{
  "n_layer": 16,
  "n_head": 4,
  "d_mlp": 3072,
  "norm": "layernorm",
  "positions": "rope",
  "init": "normal",
  "init_std_qkv": 0.0202,
  "init_std_o": 0.0,
  "init_std_down": 0.0,
  "beta1": 0.95,
  "lr_head": 0.00615,
  "decay_fraction": 1.0,
  "steps": 3431,
  "dataset": "wikipedia_en"
}
Each number is 200 + 20 x the weight over the matrix's rms, rounded and kept within 0 to 999. Layers, rows and columns count from 0.

# layer 4 MLP down, 768x3072, rms 0.0621, rows 603-675, columns 1824-1919
210,175,206,210,213,197,252,179,204,203,202,218,222,194,203,193,196,221,214,188,211,173,198,196,199,175,186,232,194,206,209,186,226,204,208,192,187,175,215,219,225,182,193,213,196,187,197,175,167,217,206,208,187,234,204,161,179,217,212,210,219,182,212,194,211,191,216,209,215,186,178,200,179,200,205,201,237,200,197,214,200,166,199,233,196,163,243,180,197,202,192,204,232,228,169,199
213,210,219,215,191,190,185,215,221,200,239,208,190,227,216,222,209,185,161,198,245,227,212,203,185,183,194,216,184,187,217,218,208,222,230,192,206,193,207,200,220,156,185,193,235,157,216,174,240,201,168,166,196,209,213,174,192,229,193,193,197,192,206,174,207,253,179,201,201,176,198,190,191,190,187,238,193,193,190,226,176,214,228,198,198,182,175,179,183,205,187,215,195,189,190,214
201,202,201,202,219,216,201,179,189,192,214,197,208,174,174,225,198,188,215,212,201,207,186,182,208,205,203,207,194,195,215,229,216,175,229,204,187,193,220,208,201,205,237,215,176,234,204,211,199,186,212,204,185,192,176,187,195,234,234,171,164,175,231,203,207,157,163,185,190,226,189,229,203,200,218,186,200,183,192,221,192,217,169,150,223,212,196,218,221,241,213,239,151,198,210,233
260,183,165,236,194,205,164,195,187,200,198,183,172,205,199,207,191,206,224,191,204,211,237,183,194,200,190,191,191,201,196,189,210,183,232,234,193,230,201,219,188,184,232,206,212,229,221,183,193,210,212,202,207,214,207,197,227,165,200,201,184,221,211,226,210,193,208,202,206,200,193,177,187,198,208,221,195,180,203,218,157,173,193,167,213,177,202,172,171,185,151,180,200,181,208,163
204,194,225,207,194,208,173,230,183,196,205,198,220,254,205,228,213,189,188,217,200,190,168,215,183,201,178,206,197,177,182,210,199,204,237,225,166,178,200,205,199,206,203,170,214,222,209,214,181,205,205,181,192,170,224,242,184,232,219,189,247,177,208,222,231,177,186,236,162,151,189,167,206,211,195,178,216,240,181,203,158,194,197,182,205,211,191,214,190,198,241,191,197,244,224,235
178,146,210,182,190,203,210,198,169,230,201,194,200,173,223,201,193,174,197,212,189,236,196,219,208,183,182,232,197,214,189,224,203,234,181,222,200,208,150,211,254,213,210,222,197,151,193,232,179,210,240,205,213,172,227,211,220,228,176,200,190,209,215,196,193,213,206,211,200,222,192,200,182,236,189,189,202,213,171,187,204,183,212,170,213,179,183,218,186,229,221,203,266,204,228,170
197,224,218,169,194,178,212,175,194,174,194,204,197,223,153,196,223,181,172,172,221,196,178,215,217,207,238,219,195,221,189,209,226,216,220,178,235,196,216,222,183,229,189,234,184,221,193,217,206,196,197,161,181,201,183,189,182,180,180,183,201,211,214,181,216,204,192,175,192,207,201,227,153,207,214,187,202,188,193,262,167,181,166,207,181,202,172,149,170,186,223,186,194,208,248,190
188,199,215,180,237,203,201,193,191,205,178,207,238,202,168,189,174,163,160,193,252,194,193,204,200,205,204,207,218,227,196,201,183,184,194,188,214,163,191,212,199,180,235,191,237,241,198,187,203,203,162,224,194,221,165,192,193,193,234,233,194,214,202,185,245,201,232,192,164,183,208,228,192,213,186,229,165,184,172,169,195,195,179,173,189,224,173,157,205,183,209,243,235,188,199,199
195,220,199,206,190,209,195,189,231,205,187,181,214,199,186,202,158,213,190,201,197,193,212,214,209,169,203,218,189,186,234,198,213,205,175,170,228,170,222,180,187,232,170,203,184,209,229,207,183,203,218,197,175,199,193,201,213,233,186,193,238,179,193,197,206,207,203,215,185,195,211,237,191,245,173,174,182,199,189,185,169,227,212,190,224,131,204,191,171,197,175,193,173,202,194,178
182,199,212,174,208,220,229,207,178,224,223,159,249,208,193,195,212,206,252,206,183,203,200,192,219,210,213,216,224,206,196,193,230,163,218,185,189,167,180,223,194,177,175,158,203,181,204,187,196,204,186,188,201,238,197,224,189,196,195,241,224,177,237,205,188,186,185,213,194,201,220,153,204,174,212,199,197,167,202,221,183,209,214,212,218,179,235,167,209,203,226,186,187,201,216,192
194,193,150,201,202,210,189,207,206,183,155,212,206,207,176,198,207,198,184,185,183,208,219,221,189,198,192,176,220,231,206,173,226,207,206,215,205,214,191,212,198,219,216,205,189,188,216,221,175,209,224,210,186,210,174,194,203,199,217,197,172,238,175,195,214,233,196,194,210,203,210,210,177,184,205,177,186,199,241,196,206,188,204,252,229,171,173,199,176,197,184,209,202,147,189,174
183,223,170,222,205,215,195,178,202,181,199,176,155,190,186,222,179,174,221,155,172,237,187,207,207,206,237,214,229,180,217,165,208,219,224,172,215,228,217,204,201,199,178,204,174,187,238,224,219,167,227,197,186,212,216,222,189,189,198,210,227,234,196,234,185,193,204,187,199,215,189,202,211,199,251,193,214,199,188,191,168,212,204,196,185,217,202,204,251,230,205,197,194,205,190,246
217,206,211,208,201,207,155,170,247,229,189,204,221,177,164,176,219,203,184,221,196,193,223,246,220,183,223,205,194,176,219,210,182,213,194,173,220,184,190,223,197,145,185,211,189,231,191,196,198,202,192,196,163,211,214,212,146,210,213,191,198,197,188,196,207,223,170,188,204,180,195,213,199,210,206,207,216,211,212,172,221,186,196,195,204,190,205,214,178,186,226,198,198,198,182,248
191,199,197,185,193,201,192,215,173,217,207,157,164,200,194,227,172,203,203,196,192,225,234,199,185,184,197,205,206,199,213,206,197,184,190,197,188,189,183,193,162,206,237,238,197,189,207,200,180,221,158,206,199,213,203,207,190,176,193,206,208,197,209,184,193,193,192,190,241,183,181,178,222,214,212,187,216,180,226,230,180,204,210,218,167,194,174,195,217,186,208,213,230,197,219,189
205,184,203,220,190,172,194,182,247,197,213,173,203,196,234,199,190,232,180,193,223,217,219,178,230,197,204,190,230,184,184,237,207,180,188,205,211,175,176,184,219,202,209,180,191,186,198,201,209,187,202,191,178,175,166,209,181,193,177,200,227,184,180,206,181,209,200,211,206,189,187,189,202,171,195,180,200,217,199,195,203,171,207,188,206,180,219,236,198,196,226,195,179,187,200,205
193,181,176,168,192,215,204,184,167,225,201,187,197,198,181,198,167,197,204,224,194,187,180,202,200,199,180,177,227,222,185,211,184,218,172,185,191,181,205,175,188,232,210,222,215,216,182,186,172,221,179,216,167,194,224,197,226,203,225,193,179,201,206,213,197,203,190,191,199,223,165,187,214,208,202,215,201,177,191,185,226,232,207,205,222,207,172,205,210,202,214,176,204,201,197,192
188,181,253,182,206,198,186,164,219,221,217,168,216,237,220,177,199,202,172,180,209,200,188,194,178,189,209,222,208,165,211,197,217,177,191,229,195,208,201,194,179,248,228,190,199,176,208,199,193,169,202,194,168,188,194,212,217,218,171,193,204,202,194,226,210,187,167,165,221,184,211,187,198,213,176,219,225,216,245,174,194,220,175,191,193,231,181,225,225,207,191,195,201,189,220,145
226,186,202,204,175,215,235,171,212,193,171,189,186,213,170,257,183,180,203,216,214,202,218,173,222,178,206,207,162,171,220,180,199,173,204,180,206,165,201,176,174,200,195,188,200,218,184,208,219,189,198,202,192,241,188,206,187,181,205,238,194,187,217,211,208,202,223,151,181,174,168,176,222,188,224,177,188,217,187,198,179,214,203,197,214,201,199,199,205,194,216,198,217,180,207,213
203,225,188,218,201,178,201,200,217,225,203,203,181,196,218,225,193,200,210,181,203,232,225,191,172,194,213,180,201,161,197,220,174,174,200,225,213,193,227,239,195,175,179,226,182,184,186,216,213,184,208,188,213,229,213,208,172,190,182,178,188,216,197,201,198,195,175,173,179,198,167,208,218,224,215,235,222,200,195,188,187,197,176,177,193,251,207,211,215,253,206,159,189,220,182,214
188,223,243,217,179,221,183,211,197,184,193,202,203,205,230,206,171,201,204,222,207,181,197,208,223,205,193,189,200,197,257,205,196,213,189,243,220,199,230,218,232,243,229,164,190,168,204,182,223,192,236,185,167,163,211,195,192,221,171,172,203,221,167,185,230,201,187,180,186,193,230,233,193,199,219,230,183,217,216,200,209,182,178,183,171,172,202,191,202,230,205,209,198,226,208,193
190,197,167,190,172,200,215,186,212,196,196,197,165,175,214,194,197,191,178,189,224,189,220,207,218,188,219,172,223,185,222,227,193,207,198,202,199,211,153,235,199,210,173,220,200,203,210,204,250,194,183,209,200,213,193,203,193,188,197,171,226,202,183,224,155,249,237,208,208,141,205,205,186,207,177,196,207,163,198,210,179,219,199,212,197,208,177,199,198,201,229,155,179,203,157,187
222,216,221,197,185,166,217,175,190,203,215,198,178,185,190,214,231,200,168,206,186,173,214,232,182,173,234,171,195,182,210,189,235,208,216,225,217,204,201,162,215,221,204,204,208,207,230,174,200,213,204,205,205,224,207,212,191,182,198,176,206,224,175,177,216,203,171,192,187,196,188,182,197,198,201,174,215,172,231,161,201,198,209,219,249,226,207,208,199,160,210,213,183,163,192,210
184,183,207,211,187,180,191,183,231,171,185,196,201,245,207,160,233,180,195,229,203,191,184,182,164,194,211,194,200,217,223,200,176,173,159,221,205,204,163,191,186,184,209,191,212,231,206,168,198,227,250,219,187,179,208,195,207,179,193,180,174,175,203,227,215,202,232,203,213,211,199,189,188,237,212,175,173,189,213,184,214,191,173,189,194,201,199,186,209,232,211,168,155,197,202,195
192,173,192,232,219,224,205,197,202,151,184,210,184,211,211,227,201,215,186,182,190,180,188,205,225,206,198,146,174,204,197,224,227,216,203,165,232,188,211,202,198,211,219,201,229,162,157,220,179,184,180,206,197,242,220,194,170,196,172,214,163,176,194,196,183,222,173,199,214,190,194,211,206,202,178,169,180,194,182,205,223,204,195,184,205,202,213,207,189,176,199,198,199,176,198,174
192,227,169,182,181,200,228,188,194,202,207,223,186,164,173,182,198,221,207,192,181,207,194,219,211,227,206,151,177,222,172,207,172,205,216,180,235,145,188,173,183,174,237,204,171,223,177,207,229,186,181,190,176,196,189,205,189,211,188,213,192,187,200,200,192,234,179,228,212,235,158,200,180,215,206,201,201,193,206,220,209,188,188,206,203,228,198,226,191,183,218,201,228,205,240,165
183,190,221,201,202,191,209,240,174,238,245,214,203,191,212,183,210,188,176,178,213,195,188,211,178,197,177,224,199,238,199,205,209,194,212,189,186,188,204,213,207,216,216,184,207,178,229,206,217,223,192,194,218,187,195,222,211,190,204,222,201,173,212,183,214,179,202,240,157,220,187,200,215,220,212,219,216,182,211,214,196,225,223,209,165,200,176,206,195,220,237,201,188,208,200,173
176,204,199,197,179,202,210,188,171,148,205,188,210,196,192,266,205,228,186,214,241,190,219,188,212,202,169,213,166,215,206,217,197,216,192,180,183,188,167,227,227,204,205,201,175,205,207,221,188,187,202,206,180,184,219,218,197,181,199,230,199,172,211,180,210,216,192,186,220,239,189,175,210,230,188,216,206,225,230,205,153,191,163,213,245,185,218,179,219,220,224,219,175,198,211,173
222,194,207,194,202,243,211,238,169,189,183,209,169,187,179,225,148,163,192,233,214,252,192,228,167,208,168,219,243,202,253,226,221,208,128,211,216,217,227,163,237,194,156,211,185,170,180,213,170,146,218,160,185,175,215,185,226,183,166,188,210,214,144,133,196,231,164,227,211,165,231,194,173,154,267,222,203,231,186,215,221,148,182,196,206,191,196,244,171,174,196,203,300,178,210,231
215,196,196,242,216,186,187,207,183,218,206,184,180,193,211,208,210,207,188,176,195,202,205,227,198,229,218,175,182,203,227,220,200,214,209,208,200,232,189,231,185,193,182,219,176,182,225,196,161,183,170,205,199,168,211,209,215,165,211,221,192,215,213,194,214,211,178,199,222,216,220,212,235,162,178,200,172,197,240,178,212,235,149,192,189,203,205,219,231,198,197,185,229,210,202,203
179,172,208,209,208,196,209,152,175,187,181,153,210,208,221,212,229,199,201,219,198,202,204,188,165,201,233,205,203,193,179,178,203,208,199,219,220,214,184,185,197,224,189,196,174,180,187,199,197,240,193,196,199,198,236,184,197,216,186,221,200,174,205,194,210,174,200,208,216,221,190,204,197,203,242,196,168,186,198,194,212,229,189,197,241,205,204,179,202,206,184,212,137,227,199,187
213,209,238,206,161,195,178,185,184,198,202,212,246,202,202,180,181,261,185,186,194,181,190,198,235,186,233,219,280,218,202,166,197,225,212,204,190,231,206,190,190,187,211,215,237,178,193,156,190,215,212,192,202,199,197,188,216,186,203,193,189,225,212,193,177,213,187,213,231,190,187,204,192,203,185,253,200,175,181,212,214,205,223,205,189,181,213,201,187,171,191,246,197,187,236,231
171,238,206,211,194,211,184,184,191,204,208,178,194,207,179,229,204,206,208,199,180,184,207,204,188,217,200,202,201,206,198,187,243,203,196,198,208,182,177,191,188,187,214,204,234,195,191,185,184,183,164,195,200,203,222,186,247,209,208,205,219,158,202,192,167,212,193,172,187,206,202,195,230,186,195,163,195,226,216,192,209,206,187,234,213,192,178,190,193,164,195,221,154,194,203,201
201,211,193,196,196,174,218,183,191,200,193,232,196,195,188,190,194,200,213,204,181,174,210,210,228,191,196,201,208,189,202,227,194,206,218,205,222,195,211,209,214,188,244,202,203,178,172,180,178,202,201,184,174,227,226,197,218,205,219,189,223,251,201,194,211,194,166,180,219,184,176,189,192,175,241,179,210,195,180,208,228,236,196,193,185,206,205,169,199,171,182,192,178,181,205,198
222,227,201,218,215,219,212,204,231,185,198,213,193,203,210,185,192,187,186,195,195,209,161,204,194,214,237,199,201,195,188,224,174,245,190,168,162,225,227,180,239,177,187,205,189,191,216,189,196,164,183,170,192,201,214,187,167,196,216,188,240,182,182,190,202,187,176,157,243,180,180,199,204,207,212,198,216,203,230,190,178,203,227,186,193,193,204,199,192,210,169,204,195,217,194,174
207,204,209,208,180,207,208,178,201,226,219,177,216,226,181,242,170,201,165,208,191,205,216,202,202,272,185,183,218,194,189,186,180,185,211,150,225,179,174,154,184,195,200,189,225,219,211,219,171,221,205,214,192,205,163,251,191,204,188,181,179,195,198,212,193,203,226,184,201,215,229,202,180,213,208,184,230,162,213,246,190,203,208,194,241,202,202,200,178,231,165,193,190,193,190,177
189,204,207,239,193,200,174,192,189,210,183,170,243,216,200,173,194,206,169,209,180,198,186,213,200,197,228,206,178,205,211,165,202,170,191,169,174,198,195,234,201,232,196,190,178,205,219,199,174,214,183,178,176,235,248,200,204,185,223,204,197,197,189,206,179,211,213,198,176,192,158,180,201,207,205,205,164,211,214,219,205,193,185,149,216,215,232,214,176,160,199,212,220,211,195,234
235,201,214,199,208,211,211,179,177,212,204,223,198,208,212,204,239,229,190,206,247,223,217,201,196,194,198,180,228,205,187,209,190,180,206,186,190,209,213,195,222,215,220,214,206,193,180,218,241,183,162,178,226,194,211,206,206,203,209,204,212,182,190,181,200,193,208,204,224,205,224,201,204,192,194,202,214,168,176,202,242,175,170,194,210,199,206,211,229,214,224,228,201,185,209,176
210,194,197,220,202,215,198,183,205,195,214,211,201,197,160,193,212,233,212,197,203,219,217,165,235,182,187,191,200,166,188,184,164,233,242,187,197,211,223,205,189,175,181,192,195,199,204,189,211,207,183,220,206,209,197,201,228,186,169,184,185,196,179,207,227,219,203,180,203,195,208,209,215,182,177,168,203,204,198,170,170,197,194,193,202,214,213,189,175,195,194,161,198,178,205,209
204,221,203,216,213,171,191,207,168,200,167,177,194,205,205,177,193,206,160,205,181,194,238,189,170,216,229,177,171,174,210,209,222,212,159,237,208,194,214,177,175,235,197,234,167,208,180,152,240,198,220,178,172,212,175,201,201,188,202,201,186,220,193,253,182,211,218,241,201,197,198,221,177,195,245,173,213,218,203,211,209,171,211,207,175,210,173,209,201,207,200,189,191,213,195,178
214,208,200,199,184,182,228,179,215,215,222,222,219,225,188,218,199,205,200,223,197,218,214,176,201,187,188,205,248,203,186,205,257,222,197,152,234,185,199,206,227,180,206,244,200,197,218,174,194,201,219,199,202,181,239,182,198,217,157,231,192,216,178,165,202,201,204,192,206,208,206,224,180,230,165,185,178,191,195,214,172,179,200,191,180,167,186,207,226,213,181,203,187,189,210,198
196,220,201,192,220,174,198,241,234,251,193,203,190,185,193,194,208,218,204,187,182,196,199,165,192,198,186,213,212,173,208,208,199,216,204,211,208,206,214,174,197,210,207,176,210,240,208,176,231,196,205,216,204,202,216,225,199,162,255,214,153,221,197,197,194,220,224,183,190,204,201,199,206,189,196,218,192,204,156,181,186,194,211,229,178,165,209,184,217,235,187,201,194,223,195,231
227,181,199,195,178,183,205,222,203,196,202,194,170,225,214,186,197,207,168,185,187,213,230,137,206,211,216,207,205,229,210,199,204,180,195,229,181,233,187,174,170,213,241,238,205,207,196,220,207,202,181,196,178,186,205,210,233,235,167,229,191,199,200,190,188,179,209,179,184,197,201,203,198,182,211,208,200,215,208,158,183,218,172,192,169,177,168,203,242,214,235,209,183,212,246,197
195,234,204,177,209,161,176,228,193,187,168,196,213,214,189,194,180,191,220,203,201,208,176,193,205,186,213,182,217,196,188,194,206,186,201,164,211,173,235,233,203,221,199,186,200,220,175,205,191,205,146,168,193,180,183,155,194,229,209,181,213,201,178,218,222,200,238,210,194,182,200,170,206,186,170,220,200,142,158,205,175,213,224,199,218,239,187,205,243,194,206,166,151,213,215,163
164,216,204,214,176,205,199,179,212,165,213,152,201,233,225,183,185,199,152,179,171,209,253,225,229,222,242,191,211,164,199,205,167,204,236,161,185,211,190,227,192,237,238,221,220,200,181,174,181,199,211,162,202,193,197,234,194,181,189,224,218,227,210,203,155,203,210,164,192,189,158,195,204,200,202,144,184,214,232,174,166,165,209,195,190,217,170,201,194,184,257,200,215,236,207,169
200,202,214,207,209,201,203,218,219,230,210,198,200,201,181,205,188,210,198,231,189,189,219,210,186,194,174,204,168,188,230,215,209,193,209,182,229,192,192,174,210,221,191,211,175,192,227,198,179,209,206,178,213,153,209,216,197,217,161,206,208,201,212,223,196,219,207,194,197,227,211,212,201,229,197,177,149,187,232,200,156,206,216,185,211,242,201,208,227,197,196,233,192,219,158,217
192,201,158,183,191,210,190,176,198,211,216,163,208,198,208,218,218,204,183,214,233,199,183,177,230,153,176,174,217,173,233,228,165,201,216,241,157,174,217,193,200,159,168,192,218,238,214,204,210,184,237,191,202,210,177,180,172,188,223,199,253,229,195,187,201,170,194,203,209,193,181,190,190,180,204,190,225,203,208,218,245,222,230,216,219,223,213,193,180,198,201,186,166,174,224,196
207,227,180,234,216,209,181,184,212,205,139,194,228,220,175,229,179,193,174,184,191,216,230,208,170,172,186,213,182,208,200,200,247,211,183,184,143,190,175,206,201,197,187,201,188,210,181,166,221,212,230,175,239,219,234,206,217,176,195,174,222,209,181,210,227,196,196,168,189,208,177,230,217,207,232,204,204,216,152,164,195,182,212,189,224,201,160,198,206,208,215,201,195,192,180,209
206,220,207,207,216,211,214,200,195,205,151,181,217,190,192,206,210,209,183,193,157,184,233,214,224,184,202,215,194,216,213,202,192,160,224,240,197,192,223,197,200,203,216,220,202,199,217,161,190,228,162,201,187,185,197,219,165,202,197,189,193,223,174,196,206,171,190,210,197,213,201,231,252,221,192,167,228,180,153,186,169,188,196,202,197,207,234,191,213,197,184,194,220,209,206,215
201,204,231,225,214,211,183,190,203,201,171,172,194,195,190,194,176,204,207,148,192,221,188,201,140,173,218,158,201,190,184,210,212,221,207,228,213,230,191,233,160,185,201,202,177,198,210,186,221,206,174,198,219,199,199,210,223,206,174,212,200,206,212,215,170,175,210,228,205,205,189,231,202,197,180,171,233,196,194,238,212,201,175,183,204,197,203,127,220,206,190,199,162,218,195,180
223,202,215,214,220,211,177,217,215,195,210,206,226,210,206,220,159,204,176,199,184,179,206,194,178,219,211,169,222,182,194,205,176,175,211,198,199,219,199,193,184,195,192,203,188,223,179,223,202,216,219,207,182,205,213,204,188,198,169,203,204,191,201,208,167,250,184,169,201,187,223,199,233,207,165,172,195,175,180,194,221,164,214,191,193,208,204,185,166,244,227,218,206,210,205,181
188,204,228,181,201,195,178,202,209,205,197,193,174,182,210,205,195,217,205,161,224,198,221,208,220,185,206,225,187,224,193,196,205,235,217,197,210,211,194,186,197,192,184,215,178,168,201,199,175,245,196,177,217,184,190,191,179,193,183,207,231,178,211,207,196,214,172,169,223,215,228,199,192,206,225,186,173,202,187,204,237,189,190,172,223,179,226,167,194,196,224,185,177,198,168,199
194,205,208,215,184,184,204,207,169,189,197,187,196,189,205,187,185,212,230,223,222,186,219,169,184,165,210,218,193,206,208,214,181,154,184,238,222,190,225,206,213,200,220,184,186,190,240,200,197,188,187,194,161,216,191,187,239,184,207,204,193,197,214,232,233,208,193,192,185,177,195,170,172,201,150,190,192,178,195,209,220,196,236,201,193,244,222,182,197,223,199,189,180,225,208,223
216,182,196,213,176,197,223,189,180,198,243,244,237,194,195,190,198,189,150,219,208,182,205,208,218,167,162,180,178,187,164,191,226,213,180,204,178,192,224,196,181,190,188,212,214,187,193,255,212,228,201,230,186,182,240,171,201,215,213,240,190,169,210,224,197,233,199,199,217,192,245,190,161,205,205,163,200,206,197,215,154,207,225,207,232,180,181,205,191,196,216,166,230,160,197,190
185,185,196,194,210,220,182,202,179,214,204,184,189,211,237,158,176,173,207,202,172,203,177,224,193,205,205,183,191,202,190,159,176,189,213,215,216,186,186,180,177,226,228,196,203,195,206,195,208,203,210,219,199,236,203,197,186,239,219,181,211,224,208,171,207,202,197,214,179,188,192,188,181,201,212,192,157,240,201,197,173,193,212,189,207,225,204,193,197,189,170,205,220,179,187,213
172,188,186,224,219,181,208,182,233,191,186,173,238,223,166,211,186,188,221,212,171,210,207,178,180,181,218,211,211,154,226,196,196,165,215,206,232,185,195,201,206,212,191,200,217,176,206,168,208,182,200,222,183,199,181,207,178,214,224,204,169,221,221,198,196,228,203,197,169,214,196,168,196,200,184,195,189,177,195,200,212,197,225,162,220,184,217,228,185,200,235,180,185,221,209,227
213,243,196,209,227,204,194,158,210,185,190,202,163,200,210,205,190,199,197,181,209,172,213,225,248,181,179,187,224,183,208,214,190,158,207,192,208,229,210,194,216,212,170,219,215,191,191,204,241,271,189,239,196,215,190,189,180,173,216,187,200,214,196,222,218,196,225,186,208,186,246,197,197,207,201,190,186,211,198,248,220,150,202,181,220,207,200,188,167,212,189,205,228,218,175,179
194,215,190,205,227,199,175,210,240,194,191,193,176,188,195,190,153,183,175,173,208,214,204,172,189,207,215,204,171,162,215,189,173,206,220,213,219,182,211,190,211,206,186,199,175,213,198,209,210,179,148,233,213,207,175,177,212,169,242,199,196,230,197,194,169,213,199,216,177,205,207,185,219,209,163,174,192,198,202,218,181,191,196,216,179,192,187,236,232,219,224,192,191,171,223,211
183,176,168,196,171,213,215,182,220,207,205,215,202,182,199,194,175,194,199,171,218,168,167,201,210,197,221,228,205,172,194,221,212,193,200,201,171,223,204,198,182,200,199,189,189,228,186,190,201,186,201,220,197,242,161,193,224,196,208,197,169,164,196,175,231,226,193,243,239,209,185,214,158,177,226,216,188,204,194,191,223,196,202,223,212,204,227,217,143,192,217,212,225,202,249,213
222,221,217,204,194,197,202,191,170,196,170,172,177,201,197,204,244,181,182,199,216,193,204,148,212,184,204,187,157,218,199,206,229,189,208,204,209,233,200,201,222,238,172,188,192,229,184,217,202,176,181,201,219,190,174,205,189,196,219,169,195,224,213,189,176,189,217,213,178,212,213,213,207,198,159,193,185,141,169,192,212,195,212,188,207,218,229,213,223,204,171,162,269,211,188,197
219,238,205,219,190,198,194,237,193,202,204,198,161,197,208,174,162,200,169,195,192,186,186,198,158,224,230,221,197,186,243,195,202,217,181,203,189,188,183,181,197,179,169,233,228,189,230,205,217,201,197,177,199,216,213,168,192,180,203,196,171,207,205,190,179,214,182,176,199,193,225,172,197,228,216,184,179,228,202,215,137,176,219,214,182,178,177,167,233,216,188,158,158,205,187,185
193,191,187,182,186,202,187,214,186,243,236,195,205,215,205,162,181,224,220,149,180,188,172,199,191,172,231,214,188,200,203,171,219,193,227,199,199,232,187,187,201,222,169,212,198,194,206,203,194,156,175,191,179,190,195,193,173,172,218,199,171,198,204,219,201,176,183,153,202,222,213,218,231,201,203,197,206,182,169,180,193,210,172,185,178,180,198,214,199,166,202,180,228,193,200,186
237,211,194,191,156,197,173,208,155,207,198,197,191,196,197,235,195,180,217,201,204,229,179,234,200,206,245,168,186,212,243,218,175,157,175,198,219,229,223,203,212,212,211,218,178,167,209,187,194,183,195,221,169,181,203,166,195,177,213,203,171,179,192,206,187,187,167,234,210,235,207,214,157,190,196,218,193,155,198,197,169,209,164,181,178,178,249,206,243,229,230,227,223,170,180,219
200,203,214,209,201,207,211,201,175,231,187,197,201,199,194,208,180,209,223,210,197,228,210,184,236,195,189,209,202,249,208,195,198,193,204,199,197,190,243,198,178,168,231,206,217,191,246,214,202,219,171,189,231,229,250,222,156,165,178,197,197,180,221,231,227,210,215,202,209,189,212,191,206,197,228,186,199,210,216,170,190,224,206,228,206,224,184,212,184,192,178,234,171,200,211,217
184,190,213,191,221,188,210,240,193,216,164,177,213,228,227,164,202,209,206,163,205,235,190,208,199,163,233,226,252,154,209,204,178,217,216,197,216,181,174,205,178,188,223,226,204,249,198,220,250,180,211,207,189,200,196,205,145,196,185,166,210,199,176,196,183,207,178,196,245,188,221,220,205,168,234,219,226,171,158,216,204,221,215,206,201,176,167,207,190,172,201,211,183,233,165,255
226,201,191,184,195,216,201,210,195,186,198,197,196,193,180,220,178,215,198,184,190,239,191,160,193,196,183,231,216,172,210,216,212,165,206,213,186,230,226,169,205,202,157,188,195,198,204,183,209,192,205,175,187,189,178,173,226,203,204,188,201,200,189,172,171,240,188,194,191,182,186,195,197,197,166,207,181,204,202,204,205,180,204,195,196,193,205,214,233,187,238,217,187,184,207,204
209,242,186,215,168,195,234,217,144,160,188,199,188,204,156,235,175,201,213,170,221,173,217,218,179,230,216,209,230,183,204,241,216,229,187,205,178,211,217,198,187,203,185,174,226,190,204,192,176,208,206,197,195,188,177,208,232,201,181,230,173,181,195,182,205,189,179,202,201,202,185,189,209,180,206,204,206,195,192,206,194,185,196,188,207,196,194,244,167,191,202,225,194,201,157,193
214,206,200,192,199,186,218,192,184,207,217,229,206,182,211,241,215,196,193,173,236,219,172,195,183,239,172,192,170,194,205,194,220,214,202,220,192,198,212,226,222,236,208,196,189,210,214,193,238,235,206,211,196,221,214,192,225,195,215,213,207,252,211,170,203,197,190,202,222,180,187,209,199,192,224,194,204,195,226,254,197,186,188,184,183,204,173,186,157,202,189,176,167,213,164,218
208,225,179,197,219,198,198,205,229,199,220,187,205,222,194,205,207,200,185,197,179,191,206,197,174,220,194,204,225,204,205,207,183,211,211,205,200,169,185,175,208,192,183,211,198,195,185,228,208,207,178,204,193,208,200,185,196,187,223,219,204,242,177,192,200,179,179,228,212,173,204,198,187,223,202,201,158,221,208,166,158,199,200,206,214,205,218,200,216,173,198,194,185,188,221,198
206,200,173,235,222,197,226,238,209,164,180,212,196,202,204,208,185,219,193,208,196,211,204,185,188,213,180,210,206,157,189,229,196,190,184,192,221,172,167,201,210,233,149,258,219,210,170,218,194,160,198,216,215,209,189,198,221,189,195,198,187,170,186,172,204,200,195,199,181,181,161,235,188,180,210,232,199,225,228,206,198,193,215,219,210,222,201,188,235,229,182,179,203,202,199,213
222,205,208,183,211,226,198,191,173,184,191,220,188,188,200,203,224,207,191,174,168,224,222,217,223,190,212,211,180,215,199,187,194,213,178,218,200,213,221,208,205,207,197,190,234,162,236,195,228,210,151,215,183,218,204,181,197,192,173,216,222,177,205,204,187,234,228,179,189,245,193,221,197,201,167,182,185,209,199,179,204,200,219,228,196,197,168,197,187,180,216,199,208,192,223,199
187,196,212,199,184,209,189,210,198,185,167,182,222,193,204,196,188,186,218,224,223,167,175,236,186,199,206,187,188,194,196,212,171,213,233,171,206,187,191,189,201,177,177,209,223,155,157,173,231,194,196,180,213,200,177,197,179,198,235,210,209,200,213,231,195,207,197,217,206,202,174,191,202,198,177,239,182,194,204,210,191,193,220,193,178,198,206,205,198,192,216,187,219,229,213,189
221,206,213,212,221,195,203,174,205,216,202,218,222,193,199,226,175,209,217,194,206,205,210,214,166,218,169,210,166,183,203,211,164,181,189,226,245,211,183,228,202,152,204,186,195,178,202,221,196,201,207,189,204,199,217,242,227,187,227,187,212,184,212,206,207,185,177,225,194,219,166,234,187,220,188,173,184,187,191,208,214,223,168,173,224,209,202,228,229,208,207,213,173,183,218,227
213,178,209,230,207,197,222,164,168,198,185,198,203,208,200,198,204,199,216,188,199,206,192,223,197,198,199,213,170,176,183,192,212,220,183,215,192,177,170,196,201,218,194,212,172,229,183,209,228,181,186,206,220,179,226,181,232,230,183,159,223,185,190,229,199,208,176,214,193,202,207,193,175,176,217,203,220,210,213,194,205,205,178,165,213,222,216,205,175,185,228,214,196,182,178,170